python train.py --n_layer=13 --d_model=192 --n_head=9 --n_kv_head=9 --head_dim=32 --d_mlp=768 --vocab_size=4434 --activation="gelu" --norm="layernorm" --norm_place="pre" --norm_eps=1e-06 --positions="rope" --rope_base=10000.0 --rope_fraction=0.25 --qk_norm=false --attn_scale=0.177 --bias="all" --tie_embeddings=false --parallel_block=true --extras=["capped logits"] --init="uniform" --init_std_qkv=0.0545 --init_std_o=0.0 --init_std_up=0.0545 --init_std_down=0.0 --optimizer="soap_variant" --lr=0.00597 --beta1=0.95 --beta2=0.98 --weight_decay=0.05 --lr_head=0.00879 --grad_clip=2.0 --warmup_steps=200 --schedule="wsd" --decay_fraction=0.3 --decay_shape="linear" --final_lr_fraction=0.0 --batch_tokens=32768 --seq_len=128 --doc_mask=true --train_tokens=148100000 --steps=4520 --dataset="wikipedia_en"
Each number is 500 + 50 x the weight over its row's rms, rounded and kept within 0 to 999. Layers, rows and columns count from 0. Numbers have three digits each. The size before them is the row's rms in percent of the matrix's.

# layer 5 attention value, 288x192, rms 0.224, rows 2-16, columns 0-95
098:495460504526441569544490586478503552471521481506489450505462481433432495503508496498443476517586418512523512477542532496552505490518556614517491425435439471474468446459609535476470559489511526490508558477547533532492495515465475591539566598479490550509470425547467358491453425423449454493
090:510482510383531526477593489444513527512557614474493453473452534571486491568545562454599414474503497514485442578491547452495594508545541452484485597474528483515524508525549492493439432577514447407493433548462471579520459514452514463585469463422455536494592494572470535519446523502490472467
090:522506543584518496500526547507494539465541514507524473495502429499497487528502536513526429516492568474494583509506501411502547480381429486495544549615587420484476433481526410534501526538466448540551514594540477519519544451525482381468523479529468520458474450493628437572544440506472534511
088:540466420499594441445491558419449496522433483418479483537520577483491534435481504512558649541449508581494533545462535490551508573408491512517491464533557448505436499540593520511533498425511455413504493390473556472456477537514494469483577499434493553512639454542481505479570446469493428590
090:480545471520550559498553547530452463550467564506516515481544596534477507504468507509452501459464492603456575482534487435526528509451536575515433402519481480384472549478460618505517559529519560499447560481454491449470462553520567450515482538582468518550472512492437513560457453473472509514
094:503500464450545524477533542549566493619470437484482578513477457464485493466504424562417430453420468473512508528442490543423494525343461509530513534543469548455502468527497421592496488489515477489533462553461546547507507494524486469547494503526453452501430432530472509490522535518506479621
085:539561515465375458524550483492584533501472470440456485443569500454528553512492476468583407548492484417467434541494491450451477546456440421416545437517542503567509518480394505559572560511562505513580442459460594509532463560516516503536483565493555457478534494527556520376376541493536556488
083:495408535497420535437432572506453542419548528520588560441469562537503619557414510557569458505411514448458384606487434542503474539557411485449487473612479425553474483513497539370429510526516527498491459492535513551501485523529511471494512474529491543461531516513460446519559484522525584538
086:511481499547448501544530462491492489559516469552505537488484466494410395548497556514455538480467416505547529540581524545630483362512499494600490461514513609497474514470542525551463524555511422494430495541548599496448492506523464533504600538469544470639452519492571475472444480524505494539
093:505428420409539501523385474560419584525537476548559452508497523587454512500541556478548515434388415519429535468466607471466428574504447464468484454561599523539450423568538496600521495477494510496514504497528478585453515510448477526502498459459593579445544477540580570519481488425524473513
086:523505459478504491515502638491460379488449473479510478561469498509430505570480462481579466498596420536506569509511523504545506440475528512430464437540472569589514464550458445540527399631498430512445532511439374452543456480434491375427489500535560470540533474471575483485445443520449525516
087:517524606433503494503443543478478449567488448528563516515479481529457474432533451336530402482527447508569616484486520417470570494487468540434514583569470491454468473498408471551473471518561585474460447528538487533563362542541407502516513552545477551564448503415518489436502483452478556476
089:471568488547534479475438552540310561530466558474532488501508544451522450471466506519448453555412513514439483600449465499427447447571435490563447527471473452524440470486474517494427454516502429387543406446433581503545540507505451526420465454485471523582477530488528544492573588421458512511
087:451529508431466520475531499482584488487510443420511403447528556598448584491549562411491506460458462410455500562406501446521584582526518397467451372386460409406613488533491496484549476506487510478508474531460498482579519438504535530473521526531538406469480419504428509488475444657417513427
096:502516439489481616549458524515534483500513480525483500482495543430523423451503464537576487421544532470373333482502356500510433434476564485535474614510449456515489532514446490493505514473492470430516395508510439517548545566535446442460533567457499493554488510533504406518399449486509523481
# layer 5 attention output (transposed), 288x192, rms 0.206, rows 2-15, columns 0-95
101:547563500480437425508495494602490471533549493494478512499537449559503449537499525467495479446400546494546472421406510661451526502467502426507586482530430515510472486435475544543457488441508501529514555482496563506436452532437545505473482550492508445510402504416502506571449522566489540480
086:545517495479543470573485489508455509524501487549514519494455395490528547422497474490375466533495504612597434530521396595508498521514476614447423460559467474483438558516549415436476538508530563526486597544517540501530481481523487551465566475403516465414431518494442579520460552536494454487
088:485496505507522448503541444507563489431466520441485483574503558500561473477556544486515425386537550580418404513526494458419482479493532564513509500492506509501535597519406521441448486429453552451508555540416484443401464473440539501521500433453501591496425554537375547463441574501466429475
093:472533542574509520546457490615648589468581445490519553484534467532505541499417532468498487449559545423496509493530512543524433451462409457584562536477461526530536572465501504533452554507416435620501487562506454535518496534533552463537378499567526468496358404441485464545493566439541606453
090:495531452529526518540558485516444517537561393451444456479551380471489442507529591507451574470510491448437536526540565507505550474509441425537497475569532456532529467433543439517384588548412475490519491507561515534514531608471499561520429515502607535548499600436552551442541479435534520506
097:454430496470431558571447400510496520446495599518466475474478538520478529492519541491528521520520493512456373419558549513417550479563515476500559590520476498517564567450471431505528539455533473538503481462511452490458510623559671483570511458434533520497545632490482479496482486503475517528
086:465490467539603501515453600528544503501523566498575574580441519460389470445439485505508479466471518496532579482549516463524486531511596476520537562541573494478416327519454532497464476448474602520494520451698477522505580439587487609400473572512493442585513454478512457494542446509540424500
095:474552431528557471526519511500497422541479466491473444559470504530508600544571503469453576441560577572457533506466533508521402492528470505511531520477409555477547543542532490547504454511493529478522453494503475484475486510401487506396482358528516484560432542436561472500558541463517509547
086:465487427413534488439544530602575497466597546472402509511561416493561509518509441480522475528469518497569505447447522458503469506491569400476443552383564482445412557495472540514496428596410513579555392507504411457471532522550513434472438465479460580511532443500384575483498525449452525452
093:520428519509541468642523527471470481470340480583543482496451489480505459487536517470534468464580583505604452546458388441538499469544575454490470527491512395418520447423507507415535584514425507453476480579449477497536515528410523523533507491529437550520556437526484525576487428483479549486
093:529535493464465427537477529455455520477550454505490501500523566525615503507498547504477460519489590597401587488480520440449461462498590512568453472483560377525501543424509500576575491584460480338515458566551503538511594498521511509512564539460583511515490534489494535482563540600525515443
087:592387518492537444461468437430429529498564628480495432489595518499485526598533506523388463529527519459479539489474520524393451507418555418461429420517493367514473542427479419474597510514533489493461555498558476473460530398509466501523467546475591472431464503561518505542536536524510503517
096:542465537453522618527488398482547517468398460554534534458483533535568548521508510471511596551462480529584505529543527446446503565445506525353594466441481398455490544547542486461483435557472548576448567579500476503429495489428432502514388537533558477506481407473496590608455464391478447518
090:518486524475446491508475506506460562508500559478379440588606429445457462445499461559497467499526491549482475515551396547492529498489531564519515530518514525490516555451491468470498508448503563415511645389497523599545472528493507511412490540525448500493552552430568487479516499491578458449